Each number is 128 + 24 x the weight over the matrix's rms, rounded and kept within 0 to 255. Layers, rows and columns count from 0.

# layer 7 MLP up, 384x192, rms 0.275, rows 259-327, columns 144-191
[[ 96 119  98 148  84 125  92 134 149  90 103 126 127 112 129 147 122  90 137 157 133 127 153 114 142 103 122 102  95 116 152 123 188 127 140 128 121 135 118 136 132 175 126 150 154 133 134 147]
 [128 180 129 128 124 125 138 161 158  91  81 134 101 149 136 153 187 148 158 109  98  95  98 118 110 126 132 127 113 146 131 157 133 166 115 140 115 102 168 132 140 103 142 154 154 140 111 145]
 [138  99  99 133 122 108 103 102 106 146 125 121  95  92 109 124  85 146 133 112 125 124 121 159 131 168 108 151 118 123 147 159 124 103 129 131 123 107 113 135 172 119 141 111 128 151  95 117]
 [126 137 119  82 127 102 139 102 175 182 133 125  90 143 138 117  99  95 117 162 147 190 156 125 140 146 168 130 108 161 131 119 118 136 134 142 145 183 140 137  88 136 129 102 106 152 119 141]
 [128 156  92 121 160 176 141  94  72 141  96 168 115 149 171 158 129 114 103 130 139 143 172 117 102 119 119 114 141 110  99 102 136 141 163 178 165 117 118  74 124 147 130 137  94 120 148 109]
 [155 100  98 159 145 162 141 167 158 197 119 120  99 116 116 120 123 111  99 133 102 135 140 145  80 120 104 133  95 160 120 134 147  76 150 126 150 133 153 153 153 130 177 133  88 110 122 143]
 [ 96 114 105  84 100 137 126 105 131 139 106 141 112 138 183 141 137 105 102 137 136 179 131 111 152  68 138 109 136 154 129 133 132 115 107 127 110 106 156 128 146 104 139 114 127 124 147  89]
 [126 121 129 134  99 111  96 135 146 115 141 131 130 134 141 156 117 111 142 164 105 144 123 126 103 129 131 126 115 106 127 103 136 101 118 170 150 127 175 109 126 111 102 134 140  88 108 137]
 [ 85 105 141 124 130 131 135 143 128 117 143 143 148 131 112 130  99 135 127  75 144 124 140 130 114 120 123  80 136 128 118 138 123 141 127  93 108 155  90 148 110 167 148 127 131 117 150 103]
 [137 177 163 114 136 137 150 107 116 134 134 137 115 128 105 141 143 126 129  94  69 129 143 131 138 137 134 126 133 117 110 131 113 116 145 148 158 151 122 162 124 130 106 178 105 118 131 134]
 [100 161 114 164 125  96 142 124  82 114 146 107  96 154 139 116 107 144 137 137 100 164  93  88 145 128 118 134 144 158 170  86 113 142 131 154 142 108  86 166 191 131 127 185 145  88 164 118]
 [170  96 146 103 127 146 115 114 129 159 106 107 112 149 102 142 130 126 188 127 129 134 132 119 104 147 120 157 124 133 143 115 118 127 109  96 139 113 111 117  91 127 136 132 161  88 119 141]
 [146 108 108 108 106 118 107  77 162 148  97 125  67 146 134 133 121 132 135 121 116 126 152 112 163 144 145 129 132 127 160  90  82 127 150  55 184 145 102 126 101 121 137 151 134 105 142 121]
 [164 109 124 120 175 152 101 157 117 146 141 120 132 122  98 146 120 106 118 147 122 160 171 127 129 120 125 110 134 130 156 131  91 129 128 110 130 118 147 124 137 121 135 112 119 105  89 149]
 [118 121 112 122 157  95 109 138 118 115 145 100 123 138 157  84  84 139 112 142 102 107 132 145 140 118  99 115 160 137 133 131 152  98 124 120 135 144 164 116 133  77 126  84 149 125 142 163]
 [167 122 110  91 138 137 130 124 104 134 122  80 134 127 127 146 126 137 169  99 147 166 161 116 116 138 113 134 170 145 130 143 117 120 170  85 132 159 164 146 102  99 133 140 115 104 117 129]
 [129 131 123  90 123 122 139 139 137 115  96 127  50 111 147  90 127 146 149 156 134 116 101 152 167 128 139 157 143 166 137 142 158 114 184 118 110 146  84 126 131 137 109 123 109 147 141  93]
 [102 113 139 132  96 126 126 142  98 200 114  93 110 139 133 137 104 168 113 127  99 144  77 101 170 165 147 139 106 117 147 122 110 152  82 164 114 124 144 127  85 157 162 136 120 134 118 111]
 [154 127  76 129 124 103  78 129 101 135  78 130  94 108 138 100 106 149 162 139 147 124  94 150 123 131 112 125 159 168 130 136 136  88  95 118 160 133 135  75 108 129 129 124 137 152 116 182]
 [ 84 126 150 108 123 142 133  86 164 166 138 132  90 131 161 162 121 162  91 139 132 121 128 167 125  80 102 130 127 148 115 102 129 106 123 116 102 144  96  95 171 113 138 141 124 180 135 152]
 [107 142  91 128 129 119 105 100 157 148 122 117 107 168 154 125 187 109 144  94 101 161 157  95  68 110 136 185 159 139 121  86 114 102  95 123 102 164 143 127 138 119 130 144 155 130 110 114]
 [106 150 119 115 151  90 108 126 114 112 118 114 116 154 143 129 109 174 184 116 166 146 128 114 145 134 187 105 123 125 149 101 135 139 130 130 164 169 119 144 106  79 139 128  95 149 129 137]
 [131  98  89 109 164 127 120  88 156  94 188 150 101 131 137 145 144 152 164 166 104 149 121 139 116 160 139 126 193 152 128 133 149 134 153 136 133 132 114 124 184 117 127 171  74 168 159 122]
 [162 101  91 119 126 141 127 120 149 124 125 137 112 137 142 102 127  67 106 130 112 110 148 110 109 122 113  78 130  71 119 174 140 159 138 129 159 141 143 135 104 142 180 134 130 122 132  75]
 [135 122 115 136 114 100 120 141 147 129 133 141 111 133 105 168  93 115 109 130 124 114  95 119 123 137  99 129 100 139 107 111 123 102  78 125 120 123 126 151 138 111 156 144 158 139  91 174]
 [153  71  85 122 179 143 128 114 130 131 131 118  85 156 188 108 144 112 126 111 156 152 172  97  95  82 141  88 134 104 106 131 134 106 136 123 159 102 119 152 107 131 163 156 135 117 107  86]
 [132 138 131 133  93 129 119 117 105 171 123 146 122 117 151 113 188 104 119  68 111 106 120  91 135 101 177 134 135 120 151  79 153 167 158 157 138 133 146 127 136 120 144 150 143 153 105  75]
 [ 87 118 146 107 121 111 131 143 167 108 159 129 109 119 164 154 125 134  79 104 107 105 141 146 126 124 121 138  96 157 121 120 129  90 158 156 149 166 134 125 147 147 146 151 124 128 113 121]
 [114 143 147 129 197 171 145 105 128 105 181 143 139 134 117 107  83 138 165 163 125 120 144 110 136 138 144 135 143  90 166 104 125 157 149 140 152 136 142 157 102 141 109 131 167  96 131 117]
 [151 119 137 110 157 125 172 145 150 151 101 116 108  72  77 124 123 163 146 108 119 124 121 130 120  82 105 137 146 127 112 106 121  97 167 155 134 128 104 175 104  89 151 145 167 138 123 116]
 [142 118 150 151 131 116 113 123 127 115 160 167 141 130 138 135 132 168 132 117 115 141 116  89 146 170 121 114  74 130 125  93 119 131 123 122 109 139 114 137 168 153 118 138 137 147 132 119]
 [123 143 108 144 146 128 116 164 150 102 129 144 154 118  88 118 138 160 124 105 103 135 120 120 130 142 107 114 145 127 157 131 130 114 122 134 155 172 153 117 151 121 163 118 150 135 120  92]
 [130 121 141 157 138 142 133 143 139 112 111 150 149 139 145 113 146  80 129 150 109 151 131 140 126 126 103 158 172 135 160 123 130 154 105 101 168 182 128 119 115  88 144 134 153 144  97 121]
 [163 121 133 151 146 140 114 178 107 113 173 132  68 133 123 147 155 143 106 136 156  65 189  94 107 128 118 129 124 147 134 109 128 134 147 109 149 128 121  98 121 105 138 119  96 105 119 153]
 [192 114 140 128 165 134 155 139 111 110 105 127 138 147 129 108 158  97 138  75 115 123 130 110 111 101  96 124 129 150 140 116  68 105  96 117 151 171 117  88 138 158 155 158 131 134 112  95]
 [110 101 131 138 145 170 107 105 161 132  95 131 109 111 160 125 108  84 141 142 148 173 147 128 115  90 131 141 150  93 104 117 108 140 127 168 117 139 108 167 156 188 131 113 143 119 119 124]
 [129 139 184  98 129 131 135 120 105 141 101 147 173 125 117 147  99 152  92 134 161 140 108 136 150 145 136 122 166 105 149 134 144 103 148 147 149 160 149  98 120 105 107 126 132 135 121 139]
 [128 149 109 173 166 163 115 152 150 120 152 139  76  94 127 116 113 164  98 123 149 113 151 123 124  96 146 127  95 161 129  83 114 114 132 138 181 127  91 143 159 137 127 118 154 106 128 135]
 [112  80 181  96  85  95 147 151 146 125 120 122 128 104 163 129 135 104 125 141 126 129 137 167 137 136 114 148 142 189 112  70 123 148 146 125 143 126 123 185 176  74 142 128 142 168 108 116]
 [151 133 119  62 111 132 151 134 124 102 151 125 142 149 158 125 118 103 149 165  64 114 161  76 109 108 119  99 142 150  88 137 139 125 147 134 120  81 142 141 166 135 176 154  82 125  91 109]
 [140 108 101 108 117 111 181 153 128 135 126  88 152 102 128 114 127 123 140 132  76 147 171 116 109  97 137 113 124 152 137 143 119 181  87 168 118 134 137 121 120  95 172 122 144 159 141 126]
 [181 161 136 122 123  96 173 114 152  75 134 137 111 182  97 124  79 127 141 126  62 162 116 126  97 109 128 143 169 152 121 131 154 158 120 130 132 109 151 153 154 159 127  94 133 178 147  90]
 [120  78 156 134 136 101 124 169 106 123 100 121 121 107 118 118 114  82 101 105 136 111 152 159 113 133 170 146 135 131 138 117  98 119 136  85 136 117 136 139 128 170 103 134 110 132 117  97]
 [142 130  97  89 137 116 130 149 166 140 149 107 103  87 165 158 162 110 100 109 130 162 140 152 127 144 163 109 163 152 153 117 152 160 152 152 137 132 134 141 146 122 135 132 114 111  90 116]
 [106 170 134 169 161 133 137 184 112 153 124 138 132 144 153 154 118 119  88 112 104  96 140 135 103 160 114 171 126 124 146 143 165  97 127 150 160 126 114 126 135 132 113 137 106 164 145 137]
 [108 123 146 112 141 138 170 123 130 138  99 157 202  72  84 163 127 145  89 140 132 121 123 114 142 125 132  99 117 153 115  73  93 131 137 174 150 134 136 125 167  89 175 107 117  95 119 139]
 [118 104 135 114 132 153 147 143 123 141 129 207 130 106 140  96  87 107  84 144  73 159 122 147 171 103 109 135 120 104 148 110  81 129 125 146 152 101  86 146 155 147 121 154 140 120 130 129]
 [116 132 108 131 142  72 103 110 106 180 105 131 152  88 131 156 160 127 101 155 124  98 128 149 141 154 147 116 113 148 171 154 121 108  85 137 140 127 120 151  77 148 174  83 104  77 138 130]
 [ 89 129 191 133 121 197 104 109 125 138 162 111 102 103 153 138 123 181 129 164 111 125 129 127 173 127 107 122  87 106 144 117  97 132  88 102 147  98 127 136 122 116  85 154 149  91 137  88]
 [137  82 129 162 122 119 106 115 128 114  99 122 133 100  92  89 162 131  70 120 124 102 123 102 113 124 111 160  90 122  98 115  92 135  35 137 125 139 145  92 107 128 200 148 130  88 140 111]
 [126 124 173 122 132 160 143  91 158 135  73 143 149 175  72 177 109 150 107 162 139 113  67 149 171 121 131 135 130 153 120 100 145 122 109 138 177 143  73 109 108 135 139 117 118 125  84 120]
 [140 149 114 131 102 133 169 129  35  93 133  94 156 121 123 169 187 130 136 158 102 115 163 108 161 165 120 116 155 136 106 129 137 155 106 160 131 153  77 126  72 168 191 125 108 146 134 120]
 [170 128 110 139 141 106 145 140  76 119 121 106 122 120 142 130 141 158 159  96 117  88 160 107 105 116 182 122 117 111 113 165 151 122 148 111 109 132  97 140 194  82 150 166 154  77 125 126]
 [122 138 148 141 128  90 111 157  99 142 135 133 198 128 178 142  73 139 108 105 174 139 126 117 141  61 125 153  86  97 160 129 120  86  83 129 124 134 115  84  93 160 141 119 135 105  73 167]
 [133 139 103 123 108 130 167 158 114 161 152 122 121 138 136 134 156  92 100  89 124 135 122 146 107 150 135 172 165  79 139 143 119 169 132 138 156 103 134 119 127 110 195 151 131 167 129  80]
 [124 118 131 117 165 171 135 145 160 122 145 153 136 118 106 150 149 136 142  98 131 159 117 145 151 117 148 124 124 147 125 130 121 125 164 146 106 114  95 126 131 115 136 154 130 146 158 119]
 [140 123 133 169 150 105 132 103  78 163 113 130 134 163 133 106  70  93 122 123  97 153 124 165 120 133 128 169 130 117 168  78 122 147 112 144 109 110  93 121 102  93 125 138 132 148  96 147]
 [109  99 132 119  92 137 121 124 153 118 109 127 155 157 147 129 120 128 157 150 102  99 103  87 127 130 142  94 118 137 111 133 119  86 153 116 159 129 104 123 135 153 133  96 138 120  91 124]
 [157 142 107 139 124 128 109  97 105 143 138 166 110 122 149 109 110 146 145 107  77 107 121 118 159 145 119 105 157 150 148 137 105 158 103  85 135 118 138  90 140 159 106 145 138 141 143  72]
 [ 91  91 143  91 109 131 134 135  92 154 128 120 122 109 158 137 106 102 104 122  98 130 141 194 136 107 151 117 108 116 150 154 164 104  84 138 140 125 106 122 113 141 149  59 116 142 118 102]
 [106 154 158 138 143 124  76 125 126 112 151 118 133 149  77 162 119 162 156 132 114 124 124 135 141 153 138 129 123 168 167 129 118 160 153 172 124 170 100 139 116  74 109 160 133 154 151 133]
 [ 80 147 109 111 121 128 111 152 110 188 130 149 107 111 108  95  96 141  88  95 127  77 129 168 146 116 147 115 153 138 106 154 123 139  96 111 143 100 147 125 162 139 116 172 124 123 140 109]
 [103 111 148 136  98 110 156 122 126 134 162 103 131 122 123  79  85 160 126 149 122 118 167 149 167 158 128 146 148 150 112 160 151  85 114 125  95 136 127 105 148  88  90 139 171 128 102  93]
 [108 118 128 136 109 129 170 135 126 133 115 123 136 156 137 113 188 130  79 140  88 186 158  93 149 109 161 141  87 149 112 149 151 133  75 150 111  79 144  97 152 114 155 128 104 101 145 156]
 [157 113 115 127 139 155 143 159 107 153  78 164 141  99 174 109 138 125  89 105 108  96 123  88 148 132 117 153 167 113 143 102 171 120 142 111 110 116 114  96 128 107  66 122 134  52 117 135]
 [133  92 135 128 128 126 162 109 131 193 126 111 129  89 142  93 114 169 122 128 146  92 117 128 139 138  76 169 147 176 145 128 109 160 134 142 150 119 150 132 114 129  98 103 122 121 142  80]
 [105 132 162 170 162 137 123 118  83 167 123 131 130 147 146  97 125 136 159 129 153 146 131 159 111  62 121  92 143 125 131 134  92 123 154 144 128  89 134 133 167 117 128 131 144 220 131  91]
 [104 108 128 121 146 172 122 106 152 166 172 121 169 179 117 147 174 170 143 139 136 167 129 141 131 170  95 114 108 160 100 121 160 107  98 131 158 131 120 155 141 113 142 174 117 112 125 127]
 [130 129 103  90  89 135 138 130 122 129 126 113 146 152 115 145 170 127 106 138 107 152 106 154 142 120 124 140 126 119 137 128 163 168 150 125 101 102 136 110 105 166 103 123 147 108 153 121]]
# layer 7 MLP down (transposed), 384x192, rms 0.265, rows 259-327, columns 144-191
[[129 120  81 133  94  87 156 137 129 123 109 123 104 138  52 149 173 130 163 106 142  93 117  89 130 170 131 126  77 147 119 136 108 150 104  79 162 162 168 129 175  99 138  83 108 101 117 127]
 [106 133 127 173  60 140 126  95 145 178 126 146 147  72 159  87 175 161  94  89 117 123 147 176 112 108 112 105 152 164 142  96  80 164 136 112 162 125 117 117 132  70 138 132  76 150 125 158]
 [171 129 149 146 159 114 141 111 120  97 131 127 111 138 139 126 132 121 125 133 137 125 123 115  99 138  86 139  89 158  80 136 101 152  84 111 118 125 117 138 143 130 124 141 118 106 113 107]
 [181 108 121 149 100 126  95 143  87 115  83 171 137 157  90 169 112 158  66  49 143 135 123 100 134 171 111 124 102 117 155  97 116 131 114 131 113 135 114 164 137 187 133 146 112 136 146 100]
 [128 158 132  85 117 112 128 172 111 145 119 106  92 201 135 129 107 155 134 125 142 159  89 149 138 140 108 120 124 128 143  91 155 154  98 117  95 127 124 119  60 157 163 111 122 119 150  56]
 [186  96 144 121  94 109 167 112 161 123 136 121 108 164 116 153 159 103 133 144 125 104 157 156 143 141 114 195 148  77 113 127 133  88 115 121 132 128 133 138 154 144 128 118 115 100 177  93]
 [144 102  68 112 165 120 144  93 132 118 162 172 141  86 126 131  78 123 138 134 148 132 122 100 157 170 136 153  86 167 107 151 146 177 116 134 125 119 143 126 137 136  90 110 113 113  88 134]
 [ 71 129 194 141 121 109  99 139 118 129 131 110 122  96 147 130 131 117 130 102 148 137 123 147 120 146 105 110  82  77 133  85 123  83 148 136 134  95 124 171 143 121 143 117 106 113 136 169]
 [126  90 109 140 191 124  75 126 114 132 148 165 142 129  95  87 113 153 113 102 157 136 146 131 170 165 136 125 119 131 169  94 102 106  93 120 145 123 168 140 129 136 126 134 121  98 168 133]
 [151 124 108 109 106 148 129 138 120 126 145  71 113 139 122 159 142 154 127 163 110 111  95 111 107 171 142 141 124 120 134 156 172 125 120 119 132 109 131 105 125 143  80 109 114 131 148 175]
 [143 136 130 176 105 126  82 140 136 104 103  70 124 126 140 156 114 161 146 160 105 161 138 145  95 119 148 141 147 114 135 169  72 129 147 138 156 119 145 146 158 155 185 141 156 161 153  97]
 [ 87 112 101 113 153 120 112 108 148  94 128  91 140 114  93 107 117 173 178 115 123  98  88 144 125 119 144 141 137 103 165 159 137 152  99 109 154 108  72 106 101  74 161  82  99 121  97 115]
 [159 158 134 140 117 146 102 136 123 162 100 153 123 115 204 100 157 130 121 129 123 134 136 127 104 136  99 166 157 127 118 109 116 121  88  96  78 127 116 119 157 170 155 122 116  87 137 134]
 [ 83 149 142 114 151 116 127 115 117 131 127 130 151 145 144 148 134 177 116  86 150 128 106  94 155 116 161 190 150 123 135 153 155  76 130 126 103 154 199 115 157 149 130 125 144 166 123  90]
 [117 125 139 142  99 166 120 101 122 109 142  81  99 161 145 149 143 138 131  85 130 106 133 117 126  83 145  96 127 167 132 155 156 122  77 162 144 132 107 162 129 147  76 141 156 151  92 152]
 [100 104 138 143 121 137 132 129 148 147  90 139 156 133 116  96 167 152 137 128 182 145 103  82 106 161 126  91  71  95  98 130 111 134 110 151 137 136 143 142 102 121 151 122 121 119 119 189]
 [133 113 128 117 107 138 142 101 131 123  79 175 128 144  79 186  88 117 122  55 136  83 122 131 108 141 128 128 125 145 108 104 156 108 115 153  82 116 117 108 108 153 131  87 129 124 132 121]
 [143 123  92 124 138  98 131 140 167 133  90 143 103 149 117 115 110 112 130 120 143 110 143  54  93  99 117 140  89 175 132  79 127 131 105  97 159 130 168 100 151 133 149 154 125 131 120 103]
 [153 133 151 174 134 138  78 134 131 123 159 113  55 126 124 138 171 142 131 141 136 108 165 134 165 133 151 104 100 134 110 160 161 105 112 103 101 100 160 132  70 145 131  96 126 124  97  88]
 [143 129 143 156 139 115 132 164 159 105 189 121 113  70 139 127 150 148 118 154 183 159 125 109 142 157 142 142 102 111 112 183 117  79 105 115 121 104  84 136 147 170 124 148 150 155 138 114]
 [118 131 126 168 128 192 147 139 100 161 123  94 146 111 101 137 124 144 136 141  98 138 154  98 117 140 131 102 116  92 135 144 165 154 124 150 146 115 131 109 118 128 129 129  90 106 103 110]
 [179 140 120 133 127 159 146 163 146  64 107  70 137 167 127 161 104 132 142 118 147 104 127 101 134 169 113 166 155 128 134 114 141 124 137 126 131 163 156 147 149 115  92  87 143 175 138 115]
 [140  88 158 114 159 135 129 134  96 126 149 122 168 142 134 139 103 100 113  78  70 121  87 154 144 103 132 113 112 120 115 176 141 164 100 135 132 145 111 101 170 151 119 127  93  83 150 140]
 [109 139  90 153 127 128 110 127 138 143 124 117 111 121 146 118 105 150 124  99 153 141  90 133 183 170 151 147 152 120 110 126  84 108 144 156 161 103 113 123  98 152 119 120  99 149  84 136]
 [105 143 156 111 122  96  99 132 106 116 111  92 109  98 126 112 152 122 132  83 152 121 162 138 142 106 104 126 148 101 142  98 146 120 152 134  82 119 150 131 131  88 123 131 168 118 127 184]
 [139  97 145 128 128 134 136 146 154  89 160 137 108 109 134 141 155 141 116 147 138  98 150 141 171 136 132 109  91 132 155 113 145  92 111 102 137 132  97  81 143 155 130 173 109 150 162  85]
 [162 121 152 167 154 141 143  67 148 133 130  99 124 141 128 138 125 149 136 106 134 161 160 151 162 105 146 157 123 136 134 153 160  99 128 108 119 136 159 103  82 180 141 183 114 129 111 155]
 [153 151 140 114 133 127  94 101 165 151  92 113 131 152  98 137 113 135 102 136 144 136 128 120 107 145 106 201 105 144 143 134 104 139 141  94 133  99 141 122 148 169 127 115 134 113 118 160]
 [162 151 105 114 145 124  78 162 120  84 125 160 164 124 133 156 124 122 130 105 127 162 149  91  96 134 133 121 134 108 143 104 123 126 123  97 124 138  94  92 116 103  95 143 110 146 138 126]
 [142 153  94 134 169 125 132  80 160 111 116 163 111 165 152  68 110 126 109 118 147 144 120 120 109  66 124 117 114 111 133 120 118 145 111 117  96 130 122 134 128 155 129 135 113 147 114 116]
 [125 156 143 152 120 102 131  78 120 117 116 112 146 154 140  95 105 163 143 129 147  97 138  79 134 156 132 139 152 129 140 146 150 154  94 169 124 121 180 135  97 123 149 120 134 131 122 125]
 [187 108  82 121  84 139 134 136  92 108 149 128 118 102  99 161 150 158 159 166 126 147  93 128 131 160 139 124  87  92 108  95 114 129 100 147 118 132  43 160 127  41  90 147 133 121  96 121]
 [150  98 127 145 149 151 130 146 106 115 136 136 136 122 122 149 104 162 104 151 115 169  91  93 133 116 117 169 135 122 117 157 155 200 115  95  92 107 156 104 119 132 148 171 119 139 146 167]
 [110  95 122 136 110 148 115 116 103 110 127 100 158 143 128  87 139 118 128 136 121 111  84 127 138 161 121 168 134  98 121 118 121 125 148  88  92 125  77 100 125  99 108 152 101 106 123 107]
 [123 128 117 126 154 142  99 104 146  90 151 126  90 108 113 128 164 104 148 129 119  64  43 135 147 143 121 117 132 133 176 133 153 142 143 122 117  78 112 155 136 147 118 134 156 142 138 153]
 [ 80 129 162 142  95 101 182  90 153 100 152  90 109 128 151 133 102 159 159 164 132 114 138 148 150 142 136 124  98 185  89 138  78 128  95 104 184 155  90 118 124 163 155 132  95 115  92 150]
 [111 106 121 160 141  99 122 100 121 143 159 134  99  69 126 137 144 127 137 120 140 119 114 147 100  78 145 134  76 162 158 148 146 139  92 108 128 115 202 110 114 138  95 142 101 137 116 124]
 [143  77 119 167 126 126  96  84 145 102 145 158 104 132 103 139 149 133 178 117 144 163 153 151 124 126 120 179 108 158 147  86 121 126 145  69 158 132  69 121 133 177 127 116 191 134 156 114]
 [139 160 130  74  82 155 148 194 101 112 155  72  97 118 108 152 129 149 150 123 118 187 119 130 143 110 142 133 114 140 130 161 124 135 107  62 138 135 149 136 138 162 134 101 138 167  91 130]
 [104 148 114 118 147 149  93 117 193 109 101 138 170 141 150 119  92  75 119 109 159 134 156 110 177 152 163 122 116 130 111 148 118 137 127 117 154 114 120 115 111 169 143 119  89 124 165 134]
 [150 169 173 136  99 127 110 145 163 165 188  72 120  94 126 147 140 139  99 124  94 129  96 120 123 147 138 105 131  96 178 158  95 128 106 126 111 137 131 113  88 133 106 120 171 148 124 180]
 [118  95 139 112 118 104 110 106 135 130 144 144 173 152 125 156 141 150 150 162 134 132 110  89  72 134 134 141 110 107 137 147 152  82 132 160 126 174  99 111 149 111 135 135 148 153 148 166]
 [125 134  85 159 178  77 147 119 101 132 138 146  56 115 135 108 120 149  73 157  97 118 127  96 112 139 112 147 162 182 130  99 149 136 103 126  93 117 109  90 131 143 112 140 128 118 156 156]
 [162 121 138 126 137 142  95 133  92 120 116 126 147  99 104 153 131 166 122 168 144 132 117  96 127 139 107 159 151 130 101 169 151 133 116 141 112 129 162 148 126 151  88 109 150 148 120 157]
 [182 111 135  99 149 149 130 141 134 100  90 122 134 106 115 147 124 118 145 148 135 114 146 131 115 123 158 121 150 178 102 166 151 121 109 109 107 171 139 108 102 124 155 102 117 131 133  95]
 [159  99 126 101 161 125 114 157 142 135 137 133 153 142 142 114 124 120  94  64 133 134 167 125 181 154 154  90 166 168 114 105 132 130 143 118  79  96 105 135 120 204 128 118 130 115 157 127]
 [121  87 117 127 114  76  97 148 107 118  86 148 149 159 126 100 132  81 156 114 136 126  87 146 115 130 134 157  90 116 102 158 133 169 105 116 157 134  98 148 170  93 102 127 111 155 150 112]
 [145 127 134 116 101 105 150 123 136  79 119 152 152 108 108 172 103 145 120 162 155  69  79 122 152 161 116 122 181 134 169 135 113 125 147 131 104  97 134 139 158 124  99 171 180 148 137 142]
 [154 185 161 126 139 116 100 156 130 158  97 119 123 139 119 135 121 102 109 118 127  79 100 136  99 147 156 130 142 125 151  96 105 122 156  84 120 118 129 105 171 100 113 126 177 151 111 130]
 [104  60 112  94 143 103 140 167 142  72 110 156 145 111  98 122 115 139 102 162 133 101 129 135 104 117  96 123 162 119 118  99 123 146 111  93 123 125 170 120 158 121 136 126 149  83 123 116]
 [102 105 114 142 117 127 117 187 131 126 130 109 128 119  89 114  98 118 118 108 111 138 106  67 134 106 143 122 142 155 135 114  96 118 123 140 133 126 119 109 133  98  97 150 132 115 149 128]
 [165 142 138 159 146  98 163 145 107 141 126 147 161 104 145 172 145 113 129  68 132 174 135 168 146 141 121 175 127 162  93 107  93 109 155 102 130 116 103 154 123 154 132  94 158 142 151 103]
 [110 112 132 168 103 128 131 100 129 130 133 133 115 118 111  82 139 123 146 103 128  74 111 122 118 109 170  84 168 128 115 136 121  77 139 134 141 138 100  99 129 123 134  83 104 126 127 101]
 [167 163 142 130 185  89 145 167  94 114 113 159 152  97 111 146 153 137 129 115 135 145 155 114 143 120 147 122  99 149 120 135 139 175  99 112  90 112 120  98 145 134 126 127 151 142 110 147]
 [132 126  88 166 117 111 174 110 150 130 157  98 165 177  88 146 118 130 164 134 107 102 105 100  88 132  84 117  82 145 134 150 146  80 124 104 131 137 118 134 133 163 171  95 156 156 120 158]
 [122  65 130 115 126  55 122  98 143  84 103 134 139  88 130 157 128  94  86  72  92 109 154 139  48 126 146 139 105 138 130 120 156 138 171 123 129 132 124 125 137 172 154 143 124 119 132 100]
 [145 108 127 146 113 123  98  79 108 142 116 154 148 108 126 167 124 116  70 127 152 109 129 101 113 123 131 119  88 125 137 132 111 111 120  89  86 153 151 111 151 134  74 117 126 113 141 181]
 [162 158 166 140 124 129 177 127 121  88 142 129 167 108 133 112 169 126 103 182 152  89 134 103  83 143 102 143 143 139 132 111 102 139 141 145 150 136 156 144 103 163 141 139 125 129 129 185]
 [ 93 126 139 160 145 122 132 121 145 141 108 119 100 114 143  91 166 151 115 109 105  92 128 126 126 120 103 152 126  89  95 121 118 134 127 100 126 157 124 147  89 148 155 143  90 164 142 128]
 [105 121 143 151  95  85 102 101 183  82 138 139 101 173 119 155 160 143 100 137 124 112 131 100 144 131 185 152 130 140 143 115 164 113 121 100 123 144 129  97 135 177 108 152 170 126 122 169]
 [168 146 113 158 130 136 130 132 113 118 131 138 130 153 117 183 125 179 100  97 148 131 150 103 113 157 148 115 120 120 140 135 134 123 104 117 110  91 115 100 140 163  81 122 139 114 107 181]
 [123  95 118 144 128 116 122  86 134 111 134 141 110 133 113  96 123 140  89 123  98 134 125 128 161 104  91  89 150 139  98 136 100 137  78  82 143 183 127 158 132 126 117 128 134 129 154 121]
 [101 111  83 104 150  89 163 116 126 121 162 148 126 156 193  82  92 117 153  99 111 148 108 125  75 153 140 125 101 139 105 141  92 107  78 114 139 139 114 113 129 124 139 126 125 128 109 157]
 [131 138 102 123 107 151 138 200 135 143 107  82 118 147 123 122 158 118 120 108 116 153 125 111 139 119  85 160 130 113 173 167 134 133  52 114 126 122 126 100 128 130  87 108 124  87 150 115]
 [102 111 120 148 140 115  90 129 126  74 119 118 127 127 138 179 125 130  96 118 130 120 143 128 115 111 137 174 118  87 103 151 136  87 153 139 155 150  83 111 110 128 120 140 143 110  76 175]
 [160 116 128 152 139 119 120 102 118 121 108 136 155 145 106 171 140 134 104 127 126 148 125 156 102 114 128  64  77 141 139 134 127 110 172 158 135 168 152 134  90 129 152  90 133 145 114 117]
 [144 120 105  81 135 120  80 138 147 135 125 123 102  81 130 124  80 132  97 136 143 125 101 111 129 103  88  96 151 121 123 137 137 108 180  94 153 124 123 112 139 121 117 129 164 140  75 183]
 [126 148 132 125 151 125 136 126 130 136 193 121 136 140 105 181 139 141 130 107 142 137 143  96  93 130 102 132 130 135 168 125 111  94 125 110  93 122 149 106 123 144 143 133 110 137 131 108]
 [132  99 101 135  80 109 129 112 147  85 147 141 120 119 110 107  67 108 121  65 121  97 106 117 100 118 106 162  93 102 131 129 117 114 134 129 139 115 141 126 160 138 108 141 123 112 162 124]]